{
  "hidden_size": 160,
  "init_std_o": 0.0,
  "init_std_down": 0.0,
  "lr_head": 0.00562,
  "warmup_steps": 200,
  "final_lr_fraction": 0.0,
  "doc_mask": true,
  "train_tokens": 108900000
}
Each number is 128 + 24 x the weight over its row's rms, rounded and kept within 0 to 255. Layers, rows and columns count from 0. The size above them is the row's rms in percent of the matrix's.

# layer 7 MLP down (transposed), 640x160, rms 0.209, rows 479-521, columns 80-159
size [ 74 110 114 110 117 124 106  88  95 100 100 113 115  75 106 129 108  92  99  77 104 108 121 101  97  77  99 100 120 108  99 102 112  87  96  90 102 110  97 112 105  98  83]
[[110 129  88 124 130 113 131 113 116 157  91 139 138  82 104  90  90 118 128 110 139 103 168 133 131 127 107 100 115 111 120 119 109 127 113 117 101 135 141 125 117 126 107 127  97 121 116  97 155 147 142 142 111 143 169 125  79 146 108  72 154 102 130 132 149  75 141  96 149 162 102 130 105 144 134 156 108 138 129  91]
 [135 119 166 121 115  92  99 105  98 110 118 119 109 130 113 126 123 128 144 156  75 155 134 126  99 123 128 140  81 144 139  86 108 133 149 103 108 114  86 158 149 145 122 164 112 122 114 141 105 100 124 150  93 120 131 119 133 105 122 155 141 105 125 102 144 101 118 160 106 126 118 134 122 150 134 118 164 147 184 162]
 [151 117  87  96 129 158  93 139 121  76 122 100 165 132 163 145 118 130  71 132 108 163 120 123 150 129 125  82 149 147  99  94 110 127 146 111 135 135 139 141  93 131 151 108 135 147 142 107 150 160 123  77 179 112 140 166 167 119 153 137 121 134 103 139 117 150 125 128 135 160 124 128 132 149  90 142 175 102 136 151]
 [116 138  90 145 141  99 103 150 153 117 112 138 100 108 121 120 190 170 170 115 142 163 111 127 176 122 136 119 149 131 151  93 107  83 145 123 112 154 128 129 142 152 148 152 134 112 124 111 137 107 102 124  77 151 109 154 111 152 137 145 118 134 126 151 146 131 146 147 155 138 121 124 103 148 106 106 146 132 110 132]
 [124 132  83 106 134 133 159  99 107 152 120 136 130 102 108 146 132 114 143 121 110 112  82  64 131 138 115 116 118 168 149 135 124 119 133 135 118 141 113 117 123 135 131 131 134 124 150 118  88 161 179 146 127 132 105 112 182 107  95 160 110 136 125 120 121 119 137 129 143 136 136 114 166 136 114 174 196 126 117 167]
 [105 151 142 130 126 176 114 138 165 129 188 137 153 135  88 103  56 147 113 108 157 113 118 150 101 139  89 144 134 114 143 159 109 154 146 125 142 139 149 131  96 130 128 140 101 177 112 158 129 115 118 119 128 108  29 121 121 135 148 125 118 196 128 116  98 129 134  94  97 124 118 111 146 122 126 145 164 113 123 106]
 [116 107 149 112 115 155  90 103 114 164 150 111 106 101 141 161 170 145 132  98 168 162 135 118 127 179 124 141 117 133 163 126 169 185  94 124 113 161 113 106 129 143 134  95 127 161 110 146 129 136 136 109 153 120 176 147 143 107 127 134 142 153 124 124  93 135 122 130 118 116  93 139 140 142 112 134 105 123 152 103]
 [131 144 126 125 134 109  95  88 107 117 148 130 144 114 107 127 143 163 134 144 122 163 116 140 145 141 157 124 151 121 140 124 121 153 136 127 126 129 127 145 132 130 118 161 135 154 161 156 140 146 128 115 147  94 155 122 123  95 117 145 155 121 122  88  96 146 123 132 147 100 157 160 144 116 154 145 154 150 133 125]
 [134 109 124  86 102 151 138 121 123 166 110 123 107 140 112 119 128 138 113 151 109 104  99 109 154 102 144 102 103 112 126 108 112 136 150 139 106 153 129 139 142 111 154 160 139 143 114  94  98  77 100 145 111 136 143  81 159 137 100 146 107 101 119 171 146 123 141 124 118 127 111 201 147 116 147  86 110 117 150  94]
 [146 100 161 112 129 169 133 130 140 116 106 105 178 107 112 155 145 140 130 105 119 127 133 154 111 109 178 128 100 121  95 132 118 177 161 111 125 138 138 145 161 121 143 128  91  98 136 129 149  97  78 129 117 110 118  99 112 121 172 130 129 119 149  95 139  87  85 129 124 183 123 154  88 151 141 144 150 129 151 126]
 [129 129 118 115 110 132  92 138 139 121  96 139 163 140 112 113  99 169  93 133 142 166 124 125 134 129 112 103 140 117  93  98 119 167 142 153 143  95 183 101  92 156 133 155 101 125  94  94 117 146 134  90 140 165 100 143 162  89 130 136 148 150 112 158 153 162 161 170 166 126  92 145 107 134 108 160 118  93 137 135]
 [147 146 116 155 146  98 152 164  69  80 130 134  73 111  97 157 104 114 140 129 101 181 141 151 124 103 121 123 123 131 129  75  90 171 105 160 108 143 151 137  84 157 132 123 158  99 149 157 119 143 128 145 125 113 129 120 130 124 140 152 128  98 155 137 100  61 116 141 137 133 106 103 147 119 135 103  81 160 134 117]
 [109 117 170 138  65 124 124 126 151 137 172 128 153 155 132  89 154 126 113 129 112 199 118 144 132 112 139 131  93 133  97 138 111 113 119 114 111 127 108 127 142  87 123  87 134 136 173 131 142 136 134 116 133 134 148 159 106 146 117 120 163 142 142 159 157 113 137 138  88 103 134 115 131  97 146 133 133  92 119 132]
 [114 145 118 156 148 110 117 144 133 129 141 121 151  71 156 124 112 120 144 130 127 136 156 122 121 149 144 103 170 117 100 126 108 134 135  95 147 161 135 126 172 144 143 150  95 100 128 129 159 165 130 172  98 135 186 100  67  91 164  82 126 110 113 152 131  85  97  99 167 136 116 115 149 129 110 192 104 103 141 127]
 [105 107 141 121 111  77 134 171 109 146 127 125 104 143 138 129 156 146 158 110 108 119 113 116  99 139 137  78 171 147 129  92  95 137 150 114  92 168  90 178  94 111  79 103 104 147 123 123 118 154  91 148 103 168 118 118 143 109 160 137 144 104 101 101 135 128 175 135 139 155 111 137 125 103 107 101 162 105 112 165]
 [129 123 123 142 121 153 110 149 124 160 128 156 151 142  77 113 127 145 156  62 136 176 121 131  96 127 146 116 141 104 127 133 104 193 143 115 137 118 136 172 135 106  75 130 111 119 126 109 151 140 111 155  94 121 125  82 143 159 191 115  97 140 108 163  99  96 166 133 105 104  46 106 129 123 144 118 150 129  98 137]
 [ 93  74 157 169  67 166 131  94 125  85 169 115 132 151 120 168 146 141 134 124 177 164 125 116 122 115 118 139  81 147 149 135 132 149 125 119 128 134 109 125 129 133 146  77 143 137 151 122 134 120 126 122 183 106 152 135 152 121  77 129 113 141  95 103 144 134 140  99 178 118 138 131 105  64 127 154 148 119 136 168]
 [133 136 132 117 151 111 148 121 108 133 134 162 138  65 122  54 132 149 123 189 107 114 135 130 133 106 126  99 114  60  98 150 128 181 138 138 133 159 108 115 107 132 104 124 124 106 134 114 121 143 136 143 115 190 140 135 103 160 118 189 146 149 159 151  91 122 108 122 132 128 104 164 125 118 142 141 116 125 153  63]
 [101 116 107 106 193 134 113 122 167 131 104 161 131 142 123 135 160 110 108 137 146 119 133 130 154 163 151 101 128 102  90 122 127 158 147 159  61 128 113 114  86 150 143 126 104 132 145 165 124 160 116 129 134 140 106 125 159  90  77 135 125 126 117 110 153  89 138 162 117 123 108 165 152 132 127 131 152 119 169 116]
 [154 138  96 159  88  90 151 138 163 164 171 143 102  95 112  92  97 105  88 165 122 113 131 123 128 116 121 125 140 102 157 139 122 156 130 149 106 154 107 193 146 131 164 103 107 121 160 136 126 134 136 149 100 135 113  83 101 115 136 103 146 173  54 116 114 143 135 127 163 110  93 155 134 185 133 123 151 137 135 141]
 [115 110 146 153 121 127 128 113 106 164 115 115 139 103 127 121 153 146 130 155  98  83 106 132 124  65 115 134 163 118 115 125 152 134 139  95 125 139 171 140  88 176 135 115 140 102 131 138 144 107 134 135 103 145 129 178 139 102  91 165 124 116 125 133 118 113 101 122 104 130 158 130 152 134 123 118 141 149 128 120]
 [141  82 111 133  90 132  93 129 129 122 109 136  88  84 138 140 102 107  85 142 153  91 139 118 113 157  99 116 189 111 145 149 105 129 157 124 100 145 110 143 130 123 168 124  84 162 148 108 113 120 146 135 130  90 149 109 130  75 138 151 120 105  74 104 168 136 124 126 119  89 130 175 159 146 130  94 134 156  90 127]
 [103 127 159 117  78 116 135 189 131 115 148 119 118  76 130 112 128 113 147 125 137 154 125 103 120 145 146 154  77 154 159 137 115  97 119 126 118 148 120 140 131 114 154 122 113 167 125 162 133 114 108 111 131 118 131 112 124 103 100 125 142  80 128 127 131 161 133 109  93 144 139 139 132 153 102 158 144 128 155  97]
 [159 121 128 158 146 107 130 154  96 108 132  69  91 139 121 123 131 135 151 113 128 151 143 144  95 127 128 156 129 179 154 158 103  90 172 117  78 115 128 106 168 122 125 155 148 135 133  88  72 158 138 139  71 147  83 163 122 145 127 113 136 131 133 159 117 115 129 118 125 143 127 102 129  95  97  97 141 132 165 117]
 [135 148 117  98 132 152  80 139 137 130 164 103 146 168 150 120 115 145 143 117 156 134 140 142 115 125 121 142 114 142 111  95 124 124 106  89 122 123 131 105 105 106 100 163 127 189 151 138 126 130 133 149 122 130 117 163 152 111 154 103 166 137 135 133 107 156  68 115  89  58 183  95 139 110 145 133 150 115 115 132]
 [137 133  94 150 122 120 116 135 121 147 127 127 130  87 119 154  95 136 128 131 159 162 153 117 102 128  96 113 117 108 110 138 139  88 142 125 153 173 164 170 136 132 148 119 155 103 117  77 155 156 147 125 122 166 141 156  94 168 136 114 129 101 155 139 113  50 125 131 132 105 112 121 129 170 118 119 115 115 143 128]
 [159 150  90 172 141  76 119 132 108 101 124 152 146 130 130 155 121  92 119 156 102 125 117 116 125 125 133 130 142 124  98 166 115 119 141 113 104 132 192 140 159 155 100 145 132 185 121 133 137  97 143 116 120 159  76 141 119 121 191  71 122  93 146  95 133  86  95 173 163 140 103 142 118 184 134 169 140 164 121 145]
 [173 137 133  98 113  55 125 117 128 152 106 129 142 131 133 150 131 129 132 118 122 139  86 121 122 136 104 111 100 177 140 119  88 113 175 122 105 112 113 115 108 106 112 132 131 147 135 177 140 100 113 148 120 127 144 109 124 151 155 133 109 144 128 126 125  86 127 137  82  75 186 113 100 104 105 130 155 101 145 100]
 [102 120 121 122 121 112 150 190 110 140 156  93 101 153 120 108 166 151 104  98 150 117 135 111 116 149 136 130 129 131 109 144 105  77 113 113 101 103 157 113 121 161 142  93 104 117 162  98 118 140 134 155 143 176 117 136 146  94 113 150 122 105 128 114 122 151 142 126 140 113 138  87 152  84 138 126 104 137 137 124]
 [142 132 164 122 178 119 102 101 103  87 129 114 147 126 137 105 111  76 175 128 164 123 115 141 160 103 100 121 146 137 123 110 116 106 109 167 111 135 151 140 165 109 133 104 107 127 149 149 122 136  81 125 140 110 154 173 132 122 173 154 116 115 139 164 152 133 113 144 148 105 113  99 116 145 172 154 147 108 128 149]
 [152 141 115 117 142 110  99 130 150  81 140 137 126 120 143 121 118 129 114 133 118 156 102 120 158 175 129 150 116 117 132 109 112 151  91 108 119 117  89  86 113 156 123 125 130 122 101  97 110 133 113 157 138 116 144 151 110  96 158 146 106 106 174 155 115 134  84 135 153 154 158 149  85  98 144 181 171 113 120 146]
 [135  91 142 107 123  77  91 130 113 126 171 120 144 121 132 103 126 169 144 127 121  84 133 122 138 128  87 104 159  98 117 129 116 145 126 131 115 129  95 166 174 142 151 160 187 136 132 160 165 129 101 113  88 109 106 131 141 116 122 137 137 174 100 154 114 166 120 136 149 119 133 129 156 135 153 120 137 138 175 142]
 [139 152 159 128 152 134 106 127 111 113 162  96 125 126 154 144 147 129 107 140 133 114 149 155 113 126 164 131 114 136 136 101  77 101 117 114 158 140 109 118 132 136 100 125 153 150 140 110 134 124 151 120 168 136 119 129 156 126 104 147  93 128 120 152 100 123 125 108 155 142 134  86 142 135 123 167 109 139 106  73]
 [124  94 119 159 145 148  92 132 142 143 128 135 119 127 110 141 155 114 125 107 142  89 132 105 147 107 149 113 120 111  93 138 126 166 168 119 128 160 102 130 113 124 147 124 127 155 118 139 126 100 138 146 129 159 100 132 143 134 118 152 100 116 124 140 117 106 119 130 152  97 123  98  88 114  89 146 146 113 126  77]
 [ 93 114 116 125 132 137 102 115 131 129 124 118 141 123 140 107 146 152 133  81 131 150 165 136 157 163  72 123  91 151 110 165 138 141 136 150 176 131 152 168 122 102 153 126 151 106 172  76 128 140 130  84 125  96 160 104 118 126  83 124 111 153 161 132 123  92 148 125 126 111 139 122 129  90  91 137 154 126 120 107]
 [153 107  91 133 161 108  59 140 152 219 134 115 142 140 101 108 152 111 131 130 145 126 121 153 123 114 136  95 114 110 145 165 130 149 131 136 119 121 105 122 130 118 132 113 139 131 162 144 110  83 138 113  95 125 103  88 127 147 121 167  76  95 138 116 113 115 136 113 124  92 122 160 125 132 173 142 117 134 125 177]
 [163 141 120 153  97 108 140  96 100 142 156 171 164  92 121 155 137 126 107 163 134 109 184 135 133 144 159 138 144 148 117 131 124 144 173 142  99 118 102 109 126 104 122 117 105 137 137  97 164 170 143 112 150 105 136 136 122 125 226 109 119 101 117 136 127 101 137  99 139 158 126 153 127  89 183 133 139 158 113 129]
 [129 164 136 100 105 163 124 133  75 119 127 133 132 138 115 111 121 152 125  59 140 167 131 100 105 160 102 138 103 104 118 147 136 138 156 131 135 142  92 130 137 101  97 146 143 123 135 128 151 110 107 111 108 132 131 149 126 135 116 113 104  87 109 146 116 115 111 178 101 133 126 144 101 155 111 137 101 143 118 109]
 [141 175 133 139 149 190 104  97 112 157 131 156 122 159 117  87 152 141  82 118 122 169 112 131 103 141 136 121 136 103 141 103 119 150 143 141  95 126  92 126 109 136 142 112 170 108 154 148 129 160 141 137 130 132 123 103 120  89 165  87  87 140 144 139 147 105 140 140 138  87 145 110  86 109 129 166 121 106 141 124]
 [145 141 128 132 144 131  98 110 155  98 113 121 127 117  69 127  82 174 109 107  87 141 115 167 130  96  97 174 145 169 156 142 134 112 108 127 121 118 142 127 158 147 132 118 102 130 141 108  92 115 149 108 113 131  95 136 124 160  99 154 113 151 131 144 129 104 107 152  99 132 173 124 147 112 114 168 141 136 114 128]
 [132 128 161 155 104 120 142 112 140 138 142 170 102 107 151 133 116 144 100 159 130 145 156 152 132  75 144 142 136 159 187 131  86 150 149 112 142 158 117 135 118  93 124 108 128 130 127 152 136 152 125 137  98 122 100 154 134  75 105 136 115 193 117 103 150 108 116 126 143 115 163 102  95 140 137 104 145 113 105  99]
 [132 105 194 149 104 137 122 147 137 143 149 110 119 120 109 131 154 139 138 168 146  83 112 114 149 143 120 123 150 130 126 180 131 120 106 157 108 140 154 110 143 118 135 127 115 143 138 131 106 166 164 129 109 136 140 107 107  92 128 143 133 145 159 142 100  89 137 138 148 177 128 122  70 116 127 176 134  93 130 188]
 [124 163  72 147 136 113  99 104 157 117 183 116 102 117 172 174 117 126 177 141 144 105 152  75 115  98 102 142 133 142 129 134 126 111 169 111 154 148 166 117 117 100  96 133  99  96 125 121 137  93 131 140 118 140 123 161  46 149 137 141 150 139 135 110 133  82 118  97 140 109 140 122 148 169 100 105 127 132 128 145]]
# layer 7 MLP up, 640x160, rms 0.201, rows 480-521, columns 80-159
size [105 108 110 110 109  98  88 104 100 103 114 112  80 104 111 115 100 103  83 110 102 110  98 100  79  97  97 114 107  99 105 120  92  93  81 107 110 109 108  99 104  85]
[[123 164 120 107 158 108 114 135 147 164 103 149 107 108 144  88 167 118 136  98  94  87 145 143 126 129 150 136 175 110 148  97 104 102 126 147  68 112 118 144 159 146 100 125 120 121 133  85  90 135 138 134 158 151 105 179 181  99 143 142 159 149  97 122 115 148 140 124 103 170 125 130 144 130 163  79 149 155 155 106]
 [107  83 146 140 135 134 137 149 138 114 155 106 149 155 129 169 110 103 116 158 116 103 123 125 163 123 127 146  93 108  74 137  58 122 114 133 121 111 151  87 119 137 130 158 161 135 119 141 131 141  48 129 101 126 125  91 118 106 139  92 117 126 144 109 138 115 104 151 159 175 139 129 135 103 136 137 110  94 131 115]
 [ 97 123 101 135 140 136  97  91 123 137 112  92 160 152 118 140 109 110 136 102 146 150 136 158 132 144 153 130 119 135  99 139 152 159 137 130 128 113 135 139 136  85 113 112 147 132 162 124 148 132 147 124 133 148  99 124 130 128 113 169 100 134 157  65 150 129 132 133 137 156 170 108 166 173 125 144 158 119  99 125]
 [115 155 126 132 147 148 120 121 136 137 121 157 132  95 103 180 109  95 130 163 143 152  97 158 141 143 107 150 142 148 106 118 148 106 107 131 127 116 169 107 119 122 163 130 172 107 149 109 133 113 167 124 119 110 117 144 107 124 101 129 135 121 129 141 152 143  80  89 128 129  84 117 161 152 122 163 108 103 134 152]
 [138 128 142 142 122 133 158 119 149 118 139 106 127 124  85 120 104 136 102  85 123 146 171  95 136 106 103 137  91 142 113 177 123 134 112 106 126 157 134  78 140 154 154 127 111 133  92 141 112 125  99 119 110 141  89 140 108 130 116 125 134 162  96 132 120 168  94 105 144  94  97 111 160 173 108 132 130 126 158 146]
 [118  86 126 157 163 150 112 104 137 138  93 136 124 101 181 162 138 157 130 138  97 127 122 140 129 184 109 156 152 108 152 134 162 109 116 153 142 127  88 109 127 139 150 126 104 121 147 135 162 156 135 130 115 139 152 144 166 151 146 113 109 109 117 127 151 147  98 134 111 103 126 113 111 134 136 116 119 130  77 138]
 [ 98 149 123 113 137 130 135  81 169 128 109 129 115 132  91  94 157 156 126 133 139  98 122 162 160 115 133 101 113 133 132 105  75 139 108 111  99 144 123 120 192 108 132 176 148 140 157 105 151 115 142 105 123 152 139 160 130 136 147 158 162 112  79 130  86 139 114 107 155 133 144 140 108 148 161 120 119 175 117 132]
 [125 137 119 133 124 139 102 136 155 105 154  99  78 131 162  85 116 136  87 147 139 125 146 116 134 136 110 117 100 144 110 141  92 104 131 125 122  73 125 144 124 117 150 110 180  99 112 117 158 113 133 157 157 139 178 112 153 108 117 162 139 148 140  94 163 177  84 119 133 117 135 106 110 124 109  95  95  92 150 124]
 [123 141 140 121 127 176 109  82 127 139 106 123 162 149 126 172 166 151 119 137 128 124  68 121 121 121  78 124 123 145 119 103 130 104 159 145 135  99 131 117 166 133 130 110 152 149  99 134 159 116 156 137 120 122 151 105 105 117 134 112  55 149 113  78 152 111  84 163 156 107 104 114 110 141 109 112 142  85 123 109]
 [118 167  99 119 164  90 111 106 138 111 160 143 131 109 101 154 126 164  96 138 136 126  93 141 102  87 113 133 116 138 123  79 152 130 119 103 154 159 135 162 130  74  73 129 129 113 114 126 143  99 114 124 130 138 168 113  88 122  92 155 164 110 113 133 132 139 154 159 129  99 122 113 163  99 142 117 140 119 120 160]
 [140 150 137  85 132 115 137 140 129 133 204  90 102 155 121 130 108  94 135 150 173 126 143 131 139 116 123 141 150 172 171 157 140 140 140 141 123 132 107 136 124 141 126 114 120 123 160 167 123 143 158 107 115 147 122 108 118 125 121 154 105 114 141 131  97  83 114 154 144 104 118 125 125 161 134 147  88 102 206 137]
 [ 55 129 191 108 159 176 137 126 131 123 153 138 163 160 119 176 126 108 124 120 122 125 139 144 116 133 102 141 156 111 125 165 127  98 128 122 121 134 122  91 132 107 130 130 108 116 130  97 180 148 112  99 123 155 131 106 154 134 104 104 172 146  96 137  69 126 111 147 135 115 148  90 117 160 117 142 115 136 128 124]
 [106  81 102 109 152 163 139 162  77 171 143  90 162 121 109 136 135 124 137  94 128 145 143 152 144 148 144 135 128 125 117 104 128 157 104 117 109 106  93 112 146  79 108 143 106 183 150 131 148 155  89 116 165  87 125 101 145 151 132 195 111 135  81 171 164 148 130 126 111 161 114 103 107 113 143 153 140 121 115 122]
 [106  91 123 138 118 157 145 162 112 179 125 130 119 108 171 109  99  90 115 129 180 106 134 161 119 119 125 177 121 101  87 127 138 106 167 110 153 154 126  92 120 126 115 136 124 123 171 109 128  93 128 112  99 128 179 143 121 162 142 129 146 126 109 114 114 115 121 134 122 108 149 127 118 127 136 130 145 130 156 109]
 [149 150 150 171 126 179 120 152 131 116 129 184 121 172 141 144 130 124  93 129 106 122 149 108 108 103 115 140 121 150 145 114 102 143 103 180 119 129 126 143  99  99 126 121 133  89 136 121 126 109 128 167 130 126 160 125 126 128 198 142 140 127 114 169 149 116 113 133 146 131  61 102 101 151 144 127 129  91 122 129]
 [ 89 107 123 144 116 202 120 131 117 145 106  95 106 105 168  96 156 166 111 117 109 149 122 116 140 140 118 121 103 139 145 146 137 106  96 128 132 116 155 122 149 112 120 134 155  85 132  81 142 137  95 104 131 122 156 128 141  82 153 134 113 165 134 113 130 136  76 130 142 140 165 107 112 147 117 182 137 164 167 139]
 [ 98 126 140 191 169 137 121  95  88 130 162 132 152 163 133 124 200 123 120 141 104 154  56 155 144 108 130 136 144 111 146 136 139  88 135  99  78 144 149  98 125 127 102 116 153 114 114 157 119 141 152 160 127 117 184 139 168 125 155 101 165 141 138 120  93 125 148 138 141 100 110 124 146 133 116 120 160 108 147 138]
 [152 119 144 132 156 189  99 133 139 127 131 151 148 114 158 122 156 122 146 127 137 120 165 117 116 106 138 154 146 142 115 117 143 120 126 134  86  91 127 129  98 118 114 179 157 146 129 173 126 128 150 164 190 151 111  79 117 104 154 111  85 111 158 165 112 102  77 146 108 146 124 112 144 118 114 103 143 132 140 166]
 [140 189 155 172 197 149 156 119 128 129  87  63 174 135 142 130 161 165 128  83 119 134 136 150 122  95 147 118 127 132 147 103 136 115 108 104  93 137 146 144 122 137 143 135 133 114 116 157 137 145 135 116 163 132 121 117 116  81 164 155 100 113 123 154 130 157 168 144  88 153 111 127 122 114 124  73 118 112 130 138]
 [142 127 119 142 142 150 182 123  90 169 137 103 124 119 165 113 132 126 138 122 126  97 159 159 103 143 128 117 101 121 131 137 112 128 127 158 150 135 127  98 161 116  98 157 127 118 126 165  96 113  80  94  82 160 118 123 139 171 137 177 118  76 177 150  98 149 117 135 137 167 164 135 134 186 121 125 128 151 133 134]
 [145 133 109 138 132 111 132 130 111 149 131 167 102 126 124  74 151 140 105 136 208 152 148 134  89 151 144 108 122 136 116 108  75  97 151 132 157 151  74 142 142  98 115 141 100 131 135 149 128 111  99 166 114 143 141 149 106 120  83 152 154 145 134 150 148 140 128  83 173 103 147 133 157 125 104 149 133 162 111 126]
 [130 140  81 101 149 154 127 111 143 136 165  84 106 146 134 134  71 132 136 125 128  96 142 166  86 134  96 167 139 107 148 121 106 127  84 104 135 142  78 119 170 114 153 150 113  97 111 104  99 103 125 137 154 143 125 129  97  96 148 126  99  93 176 118 135 130 133 157 109 110 121 106 134 139 167 128 152 140 153 147]
 [125 109 119 161 142 143 142 159 136 143  95 147 142 155 112  93 123 161 126  99 100  82 111 124 120 118 104 104 122 137 109 147 112 112 145 108 113 156 199 161 122 139 121 194 132 156 138 127 131 146 123 139 188 153 119 111 152 138 162  86  98 153 117 127 143 111 125 153 115 143 122 114 131 123 135 146 121 132 137 131]
 [110 148 104 110 153 117 133 123 110 112 121 130 178 160  97 121 102 160 194 114 101 126 175 118 131 131 139 140 138 153 122 136 107 140 116 147  92 139 143 157 135 101 152  95 119 128 156 134  76 129  97 154 100 144 148 132 109 121 156 133 135 124 105 130 119 130 107  96 126 114 112 170 129 144 106 131 125 112 172 132]
 [172 137 159 181 148 144 110  76 112 148 100 104 124 110 150 133 174 127  85 135 138 126 122 109 109 137 114 141  92 127 130 125 150  91 118 120  89 117 179 140 145 143 108 135 128 132 179 143  80 151 122 120 124 121 107 156 154 102 132 114 112 180 139  98 110 132 149 138 171 142 153 150 150 126 129  94 107  89 137 103]
 [115 122 152 122 136 128 164  88 133 132 184 117 142 113 142 121 139 101  97 134 122 106  84 172 131  81 162 166 111 122 142  89  82 145 125 139  89  82 117 146 157  93 143  92 132 127  87  94 176 128 133 116 131 143 155 140  90 146  94 121 136  69 135 139 139 119 104 156 152 117 130 113  84 129 117 127 169 140 116 145]
 [ 98 137  93  60 193 120  98 137 130 152 133 145 146 161 126 100 176 113 132 138 177 137 119 137 154 147 143 120 112 146 134 106  89 134  82  87  95 105  87 127 105 134 133 127 140 127 133 113 100 143 104 109 128  92 136 145 134 102 171 151 123 166 109 153 134 104 144 110 124 151 136  90 125 134 156 171 129 136  93 138]
 [ 89 129 124 110 145 154 148 149  85 198 148 103 125 149 134 111 172 129 127 127 164 157 119 138  95 155 152 109 127 128 115 123 122 131 160  96 140 107 115 114 164 156 178 110 163 118 118 134 136 123 144  94 117 168 109 122 127 123 135  83 165 123 104 111 124  69 134 152 108 139 171 133 133 108 135 107 127 113 140 135]
 [147 147 108 160 123 175 152 166 112 127 156 118  94 112 121 104 103 142 113 126 106  92  99 152 133 137 159 169 128 129 137 120 109 113 144 136 116 105 108 123 127 127 119 129 139  72 100 187 108 139 122 133 123 159 135 103 134 181 123 101 125 136 100  99 136 128 114 160 173 146 128 144 121 124 123 122  92 162 131 116]
 [ 96 101 118 137 152 154 145 114 135 116 111 159 124  78 147 123 156 183 140 122 158 149 114 116 137 142 131 165 129 105  91 131  97 100 150 163 109 109 157 147 153 119  92 134 148 151 128 133 143 162  99 105 139 179 111 132  87 133 143 147  93 150 129 151 135 117 110 106 121 138 195 117 114 101 128 160 105 122 151  78]
 [ 90 146 153 117 142 132 105  99 153 148 100 129 109  63 166 153 151 136 152 105  99 107 123  85 160 123 126 161 142 147 127 150 148  97 108 134 150 144 122 131 170 164 144 131 138 112 128 117  88  99 120 139 122 114 153 135 167 129 127 148 125  97 138 141 101  95 130  93 105 109 205 112 104 132 156  95 127 135 112 140]
 [ 70 155 133 148 112 156 155 126 115  97 111 150 159 132  84 161 174 134  96 112 121 142 106 115 166 152  74 112 124 144 133 114 138 107 126 139 132 116 127 102 123 149 123 149 130 155 102 130 112 119 113 137 147 123 140 108  96 162 149 150 134  65 109 156 128 186 133 156 139 129  89  69 129 140  93 152 134 149 146 166]
 [ 93 115 138 117 103 115 135 122 125 128 116 142  81 138 136 180 127 148 159 135 133 122  95 108 123 106  71 150 141 113 103 115 110 124 183 149 133  43 141 147 132  97 117 132 153  97 115 108 146 103 158 136 151 140 145  87 129 123 148 139 113 131 141 108 119 106 108  99 136 151  96 150 154 126 119 133 125 105 142 140]
 [168 161 128 139 106 135 115 119 121 111  78 166 137 142 142 138  94 132  97 101  97 109 108 117 157 140  90 157 153 131 101 130  98 113 116  93 104 130 150 150 106 129 115 125 142  98  88 128 137 160 115 145 104 131 127 133 181 152 103 120 108 117 132 130 168 172 119 106 158 106 153 139 140 132 131 106 106 134 126 137]
 [147 120 113 126 158 127 137 102 132 126  98 141  95 174 171 136 111 120 129 126  96 159 121 115 147 137 123 100 104  90 133 145 104 189 119 134 117 119 131 145 110 100 105 154 118 117 161 180 134 141 119 152 153 136 121 133 130 131 115 101 134 118  87 119 141 171 132 138 112 135 126 140 152 114 104 114  89 111 106 118]
 [164 122 113 174 128 166 171  83 113 157 167 143 121 143 149 119 125 125 111 156 118 144 135 145  90 215 102 163 116 125  95 119  89 107  94  84 124  98 110 146 146 137 197 113 129 110 104 162 123 133 138 134 141  81 113 148 158 139 114 174 151 131 113  89 174 125 119 148 131 157 144 136 147 121 155 139 128 153  90 129]
 [118 132 107 188 130 166 147 111  94 167 105  95 142 139 129  94 148 101 156 135 119 118 114 132 123 161 152 150  86 104 114 171 155 133 110 103 152 140 134 113 126  80 143 126 115 116 139  82 144  99 146 159 165 100 118  96 109 122 153 122 140 117 168 121 100 125 131 131  80 124 150 136 106 121 133 129 145 138 139 149]
 [130 131 136 118 166 172  83 112 180  83 127 145 155 108 137 128 182 122 114 154 124  93 147  96 120 134 113 162 131 146  85  87 166 128 128 130 130  86 131 107 112 119 141 127 149 138 111 139 119 106 112 128 164 100 128 130 154 131 155 125 123 135 148 114 119 132 105 124 155 189 118 141 115 125 102 118 115 134 133 117]
 [126 148 133 164 138 144 137 151 160  99 151 150 140 136 144 118 112 180  74 142 113 143 117 131 101 141 111 119 142 103 167 133 102 152 145 131 140 105 112 152  77 161 103 112 155 119 118 143 143  98 100 123 135 150 157  46 114 125 125 160 129  93 148 161 132  99 143  91 173 146  85 133 126 159 122 117 135 115  89 139]
 [150 158 148 169  92 164  98 156 119 128 109 118 171  96 164 172 102 111 158 143  97 133 115 134  93 140 143  88  82 125 108 141 149  90 133 125 142 109 127 124  96 117 102 153 158 110 129 158 165 115 137 116 103 142 110 134 142 181 108 172 134 138 124 128 160 127 116  58  94 131 164  93 125 135 103 136 108 131  77 156]
 [155 127 136 148 128 124 150 200 111 118 118 103  79 127 143  94 127 103 102 123 177  96  87 110 132 105 171 153 148 174 102 127 136 124 117 137 128 132 127 103 149 111 176 139 165 100 133 158 140 123 141  97 118 145 150 141 122 101 126 166 172  92 155 134 100 142 148 144 105  99 115 174 147 147 149 108 109 130 134 148]
 [150 134 114 126  87 131 141 118 162 112 157 141  94 139 114 108 153 149 139 137 150 127 125 111 129 118 170  90 178 146 181  68 101 122 102 136  84 116 131  96 142 133  97 114 135 141 103 142 184 112 110 161 126  97 141 141 136 146  90 148 104  91 157  96 149 157 135 113  90 126 112 134 111 144 116  92 166 126 132 123]]